config = dict(
    vocab_size=8192,
    norm_place='pre',
    positions='rope',
    beta1=0.9,
    beta2=0.99,
    weight_decay=0.09,
    decay_fraction=1.0,
    final_lr_fraction=0.0,
)
Each number is 200 + 30 x the weight over its row's rms, rounded and kept within 0 to 999. Layers, rows and columns count from 0. The size before them is the row's rms in percent of the matrix's.

# layer 11 MLP up, 1024x128, rms 0.105, rows 940-952, columns 0-127
104,183,189,159,187,156,163,226,168,214,203,207,210,195,155,192,180,208,177,164,221,221,228,266,265,241,232,219,224,204,213,203,196,227,220,171,231,200,214,186,216,219,227,208,184,165,213,177,131,216,231,219,253,177,157,202,232,202,140,207,210,211,167,260,188,149,219,254,185,204,210,203,184,196,194,162,185,190,201,198,178,208,200,139,252,185,225,140,191,214,184,258,231,258,187,201,163,217,189,130,257,209,186,247,213,165,228,171,203,159,236,232,183,226,150,227,252,145,188,209,162,209,198,182,203,199,207,171,174
103,225,201,230,170,194,166,221,208,229,259,182,260,189,181,180,190,187,190,197,184,219,214,209,175,172,175,246,199,169,202,216,209,192,220,182,189,171,243,162,222,191,185,228,196,168,256,164,218,248,174,121,187,190,168,163,217,208,212,181,228,204,181,212,227,217,235,212,186,215,189,165,196,159,196,199,272,233,244,204,153,213,182,188,193,191,195,159,155,146,171,211,176,209,155,230,227,148,184,257,234,170,143,194,178,177,150,180,256,248,254,214,228,202,208,181,197,168,241,210,242,142,233,203,246,164,222,205,243
117,174,163,220,227,235,269,207,248,146,221,159,145,182,176,192,161,191,218,224,200,233,190,198,186,221,197,231,255,261,211,154,232,205,206,152,206,177,225,174,212,216,222,148,243,228,160,159,177,182,177,111,231,179,197,182,202,209,177,217,249,221,218,193,195,182,142,235,192,242,255,203,196,220,185,137,230,211,239,156,210,214,168,195,175,172,150,202,214,198,164,216,153,200,199,203,175,174,173,216,240,235,179,248,191,161,214,176,142,179,191,231,177,163,214,196,197,191,231,241,230,189,215,179,199,197,219,178,196
098,224,162,212,220,160,172,196,169,233,241,169,203,155,199,190,219,193,216,236,248,184,148,225,256,161,142,175,183,213,165,232,200,218,274,192,227,188,181,205,221,179,219,227,216,188,160,156,190,208,178,163,168,239,201,140,201,190,124,218,158,206,240,212,193,116,184,194,123,184,247,216,179,198,176,210,203,213,197,177,208,192,194,245,224,178,208,128,215,241,161,238,195,197,183,198,157,215,165,233,198,226,220,229,199,177,216,157,216,179,171,169,219,182,212,206,187,190,242,167,152,184,191,166,199,198,201,171,239
102,191,191,240,199,198,193,204,219,191,224,133,191,164,186,171,203,211,203,203,225,241,229,178,210,236,130,173,185,283,240,201,211,201,216,212,193,118,213,200,185,177,211,201,159,219,196,216,183,209,181,181,239,210,213,203,165,212,190,258,216,202,135,125,224,161,231,218,200,168,169,214,209,192,236,154,231,176,242,180,155,265,185,225,230,165,142,126,151,215,196,216,200,194,156,238,168,168,215,191,223,233,217,188,202,167,156,180,169,216,224,196,195,178,205,152,208,176,191,185,226,217,232,175,263,210,187,206,202
104,212,222,246,171,191,219,214,231,231,208,186,204,168,209,186,221,195,192,183,217,246,181,211,235,220,106,149,165,162,162,167,177,217,218,247,178,194,196,140,233,214,216,217,201,218,221,229,241,187,226,234,218,211,152,141,181,150,224,190,171,202,167,160,205,211,201,201,249,175,218,180,165,124,159,150,230,234,215,209,190,247,135,219,223,225,243,222,207,177,152,229,167,180,177,223,157,169,170,214,202,168,194,205,171,173,183,225,175,182,257,198,218,227,244,220,179,216,232,190,177,214,171,225,210,212,216,147,229
112,225,180,193,185,172,176,190,162,191,313,210,187,183,198,248,240,214,202,197,237,171,216,237,228,226,223,234,205,173,144,169,246,182,238,140,248,185,186,236,261,200,244,227,208,238,199,157,258,165,202,188,214,229,172,167,234,239,129,220,238,237,133,153,209,216,175,212,178,221,209,193,177,194,206,220,195,189,216,206,244,233,190,173,208,220,169,183,193,181,187,201,191,217,188,218,172,195,172,198,179,223,192,256,226,215,216,163,243,231,250,228,179,203,153,219,206,165,200,174,185,228,228,175,188,162,180,224,202
095,178,167,210,238,170,197,201,170,180,252,201,148,132,163,135,160,191,199,233,148,188,207,187,240,213,176,212,183,206,174,206,223,235,199,178,200,192,171,191,198,205,215,162,232,187,219,224,210,191,240,124,225,230,243,171,119,189,186,234,194,244,178,201,212,209,191,209,225,203,120,182,247,153,196,192,190,215,192,216,169,222,196,194,213,162,252,254,184,198,184,230,176,236,184,208,198,190,202,193,291,226,157,167,206,176,173,184,249,155,173,149,192,197,216,184,171,170,208,205,140,170,211,195,194,210,223,161,200
097,161,201,161,233,141,179,232,193,213,179,236,241,195,230,185,156,214,242,245,260,192,194,228,218,196,199,167,230,171,179,147,219,196,202,222,198,186,171,222,277,197,227,203,242,187,212,184,231,193,262,208,248,229,130,201,224,218,183,201,184,206,241,216,166,228,192,222,225,188,198,235,185,143,243,205,190,183,219,193,183,222,181,149,237,246,190,179,219,193,179,235,185,201,184,251,187,176,242,186,240,170,208,199,177,167,224,192,121,201,183,149,208,212,183,259,159,207,220,228,143,149,204,183,198,212,152,195,233
110,163,228,208,221,192,186,212,249,201,172,209,221,175,165,188,208,190,210,192,171,214,193,230,205,219,178,130,217,167,188,173,232,231,194,264,197,180,220,186,237,218,261,135,206,182,222,150,257,249,200,227,209,202,148,198,221,220,194,263,153,228,143,218,265,189,181,224,189,218,184,187,141,230,208,163,211,151,206,202,212,244,200,173,215,197,227,195,201,229,195,214,235,244,152,211,197,212,179,266,248,193,206,229,201,173,215,175,197,169,223,187,213,228,164,189,148,213,199,180,192,199,259,175,272,191,155,178,236
091,218,193,216,203,211,239,206,199,231,208,197,232,167,184,199,185,231,198,215,236,243,117,178,209,207,228,141,216,216,153,246,160,212,217,200,223,169,194,128,195,209,198,208,198,244,231,167,252,209,220,171,208,207,175,150,259,174,196,162,207,212,200,265,215,230,142,183,189,184,201,145,183,217,221,249,216,183,223,236,194,229,163,220,222,210,212,237,168,170,276,208,231,173,227,259,263,165,162,171,257,215,238,226,169,176,223,214,182,192,239,197,161,206,143,209,211,195,210,177,192,211,227,193,218,203,236,206,205
098,172,191,225,202,187,187,201,226,213,192,137,158,194,163,143,211,173,178,158,198,231,182,222,223,193,140,184,201,185,193,172,166,220,193,213,156,139,146,189,179,154,195,189,190,182,208,197,165,237,216,233,231,207,179,234,193,184,126,203,134,197,150,205,240,217,180,250,163,213,174,188,184,169,238,221,238,261,227,173,188,243,187,232,196,165,234,131,239,180,194,168,192,247,208,203,212,167,149,179,188,222,209,242,166,165,157,224,178,182,230,126,208,200,220,149,203,210,215,249,204,216,212,192,196,177,199,172,216
103,182,198,135,193,170,207,199,180,208,221,226,167,186,175,143,220,208,190,169,205,218,189,203,219,200,170,244,161,165,197,261,227,210,234,221,207,206,203,134,259,210,288,203,198,202,187,183,220,187,169,215,235,261,193,181,170,212,198,245,139,226,151,177,238,236,229,183,165,227,168,197,134,200,180,190,225,220,209,219,221,251,193,232,224,216,158,187,207,228,163,214,197,192,208,219,181,186,181,165,257,224,189,201,172,169,240,192,178,194,217,186,172,162,195,151,233,211,250,226,206,240,242,139,237,225,151,174,222
# layer 11 MLP down (transposed), 1024x128, rms 0.106, rows 940-952, columns 0-127
100,154,207,195,222,205,252,214,249,223,177,223,225,180,250,160,153,200,226,208,247,202,195,198,251,258,231,226,166,189,214,222,223,170,202,256,236,221,243,184,194,241,165,231,165,195,184,164,239,220,263,212,222,164,198,217,159,210,253,164,159,173,216,168,220,189,181,193,212,217,204,203,220,200,227,231,252,201,200,212,220,206,184,220,168,188,168,178,164,232,221,215,229,227,198,202,246,165,244,204,199,183,161,184,143,220,209,185,170,140,221,150,208,216,185,222,173,189,228,233,254,163,201,200,232,180,252,126,245
098,163,144,211,210,214,229,154,209,214,191,197,211,218,199,211,205,187,205,220,154,233,226,216,198,173,205,210,145,181,237,197,215,209,269,229,211,243,197,196,151,167,198,270,205,168,189,225,182,179,197,171,198,189,255,248,178,202,222,209,244,172,156,196,229,193,178,191,268,201,157,227,168,217,202,247,208,184,177,240,183,234,207,173,179,146,136,176,214,251,240,201,232,209,177,180,233,145,212,210,227,240,244,211,169,226,110,226,227,139,236,218,232,216,206,194,208,181,253,215,207,195,200,165,178,197,223,223,230
126,205,192,180,227,190,152,198,227,157,186,224,231,195,221,195,269,167,146,268,140,184,192,208,205,181,205,206,196,225,156,190,216,243,208,229,161,203,180,218,232,168,187,195,203,255,216,227,162,203,253,243,159,176,211,208,216,241,210,196,209,172,193,186,179,219,191,176,168,199,187,171,205,204,250,164,189,231,238,159,138,183,194,190,208,204,151,220,169,197,249,233,159,219,191,261,199,249,197,254,214,241,165,167,175,175,202,215,203,150,148,215,196,201,167,217,238,218,199,181,259,186,167,162,197,167,148,229,146
092,212,183,223,242,216,207,190,197,163,175,152,191,261,221,218,239,233,175,138,118,212,225,204,215,199,201,121,191,214,249,209,235,215,178,196,240,227,174,199,185,189,178,220,214,255,196,189,189,185,196,202,220,175,185,207,232,226,223,194,214,181,202,247,197,278,230,198,262,194,159,173,199,219,184,223,199,162,275,197,245,241,188,223,167,203,242,275,218,184,164,186,231,175,158,206,238,222,128,190,199,196,210,207,168,215,178,209,202,170,203,147,218,206,202,203,222,230,176,197,223,241,164,208,168,164,247,210,211
105,168,202,216,210,198,152,163,181,223,203,212,233,216,227,189,139,206,235,220,187,123,169,212,202,195,249,201,185,184,235,208,168,191,209,169,158,214,220,148,214,233,243,182,205,157,193,163,127,206,175,198,181,186,163,196,169,241,211,227,189,249,222,187,154,185,214,189,203,209,177,246,185,200,166,237,157,193,236,166,226,238,245,219,208,216,242,161,195,190,189,162,189,213,187,265,208,144,182,238,194,284,194,248,246,172,190,170,205,190,146,188,244,170,200,219,162,188,215,170,198,145,216,215,189,161,237,193,220
101,218,214,214,217,208,151,229,207,202,223,234,223,219,228,208,177,156,242,200,225,179,271,203,151,164,211,243,207,192,143,172,246,239,228,208,198,231,191,194,133,253,187,146,234,246,210,219,200,186,202,195,218,210,177,182,226,196,155,196,209,181,222,248,144,187,175,179,201,194,199,198,169,233,210,210,152,214,188,248,207,229,188,136,221,163,191,199,164,191,194,167,124,125,219,197,233,195,203,218,171,241,167,207,252,182,200,239,201,197,181,211,206,169,220,159,208,163,214,141,166,193,209,209,177,151,210,264,190
119,207,199,154,194,236,225,203,181,203,176,166,238,187,200,182,230,221,214,235,227,193,166,182,171,195,245,251,221,179,206,253,207,204,177,202,213,197,181,248,211,227,208,186,240,177,207,178,207,229,207,229,158,191,229,213,221,170,175,262,185,166,192,177,164,189,142,214,211,224,258,210,215,156,114,199,231,190,227,142,124,189,189,188,180,199,228,166,156,224,173,195,146,219,197,182,218,203,278,163,236,177,189,195,265,184,183,236,207,222,232,252,176,189,197,214,227,212,224,153,189,192,161,206,230,247,196,189,133
089,185,299,193,200,191,261,189,179,220,203,218,257,251,167,175,231,162,262,188,245,241,286,177,177,138,199,186,176,218,196,212,243,179,223,177,187,238,188,249,191,187,179,197,188,244,186,208,181,210,180,174,137,162,231,177,218,219,172,174,187,197,191,260,177,179,225,188,215,166,240,185,218,217,219,193,195,224,210,144,209,216,210,200,195,215,150,227,215,195,251,212,190,165,185,232,224,202,213,180,166,183,163,156,210,215,229,165,225,178,196,201,171,218,186,179,220,179,174,201,214,214,213,173,281,226,146,217,187
094,210,188,205,205,232,184,176,138,195,231,186,173,181,186,149,229,192,218,193,183,210,209,203,166,181,181,249,183,219,215,227,218,159,245,102,230,173,158,260,224,178,231,183,149,190,158,200,148,193,164,186,155,216,228,197,206,192,243,223,124,231,154,209,236,222,236,184,216,191,232,203,158,222,200,226,188,212,209,219,235,173,266,156,149,229,169,177,214,193,183,235,165,213,239,191,186,196,203,166,237,228,190,129,226,191,186,174,201,220,222,240,209,216,171,172,245,204,155,241,199,215,214,179,153,193,199,182,193
118,240,226,185,211,199,204,226,216,197,209,176,154,194,253,273,170,201,204,195,201,202,214,249,144,251,163,199,170,224,180,179,184,212,181,236,196,172,185,209,180,228,257,197,199,209,198,221,253,225,260,267,242,239,175,174,223,202,207,200,175,181,169,194,180,141,147,232,185,203,171,216,249,206,281,209,169,223,188,231,186,174,216,172,176,158,185,243,212,231,196,202,251,219,171,227,149,168,239,151,184,198,198,216,233,204,185,213,173,241,211,182,205,191,213,195,213,232,171,143,248,217,255,183,214,194,228,178,145
085,169,152,182,212,174,143,204,187,116,210,174,174,178,247,225,184,167,208,164,226,164,215,215,167,200,202,190,223,245,258,159,230,242,165,171,146,199,199,183,207,212,161,230,274,235,188,231,185,134,161,140,183,183,191,268,186,235,182,215,207,215,215,188,207,222,240,198,184,188,128,243,223,204,207,225,194,193,238,187,170,216,226,166,216,208,169,165,201,235,186,203,244,190,184,255,212,196,227,219,215,204,246,212,211,239,236,191,211,233,201,196,208,186,249,194,171,212,182,195,207,170,171,225,234,238,178,225,254
088,170,231,147,211,223,209,211,150,212,230,235,214,236,207,166,196,246,254,214,212,163,200,180,180,185,224,191,147,187,228,200,220,222,228,183,205,201,223,236,213,213,191,256,193,247,170,199,168,155,192,153,203,199,206,153,165,204,177,204,226,138,195,198,165,270,235,186,246,171,193,132,192,251,191,219,205,187,239,219,202,198,197,177,219,205,147,183,239,217,240,198,218,204,220,140,167,218,209,207,219,180,150,168,263,206,193,204,197,199,141,190,133,173,213,224,240,177,235,191,257,157,182,187,203,191,236,245,243
107,228,239,196,252,230,162,170,193,192,232,177,192,183,201,274,228,195,218,222,221,231,217,233,250,264,162,180,194,223,215,182,211,233,203,224,155,239,196,174,174,191,167,219,203,219,193,251,211,245,218,238,215,228,173,195,260,157,210,254,241,247,214,238,163,155,164,253,222,183,195,184,207,205,235,194,175,221,143,231,171,202,198,222,190,237,216,176,219,155,229,189,194,216,136,222,209,158,191,165,214,206,263,246,171,229,230,177,173,214,227,239,193,183,203,200,180,228,216,178,186,185,250,256,180,153,193,202,173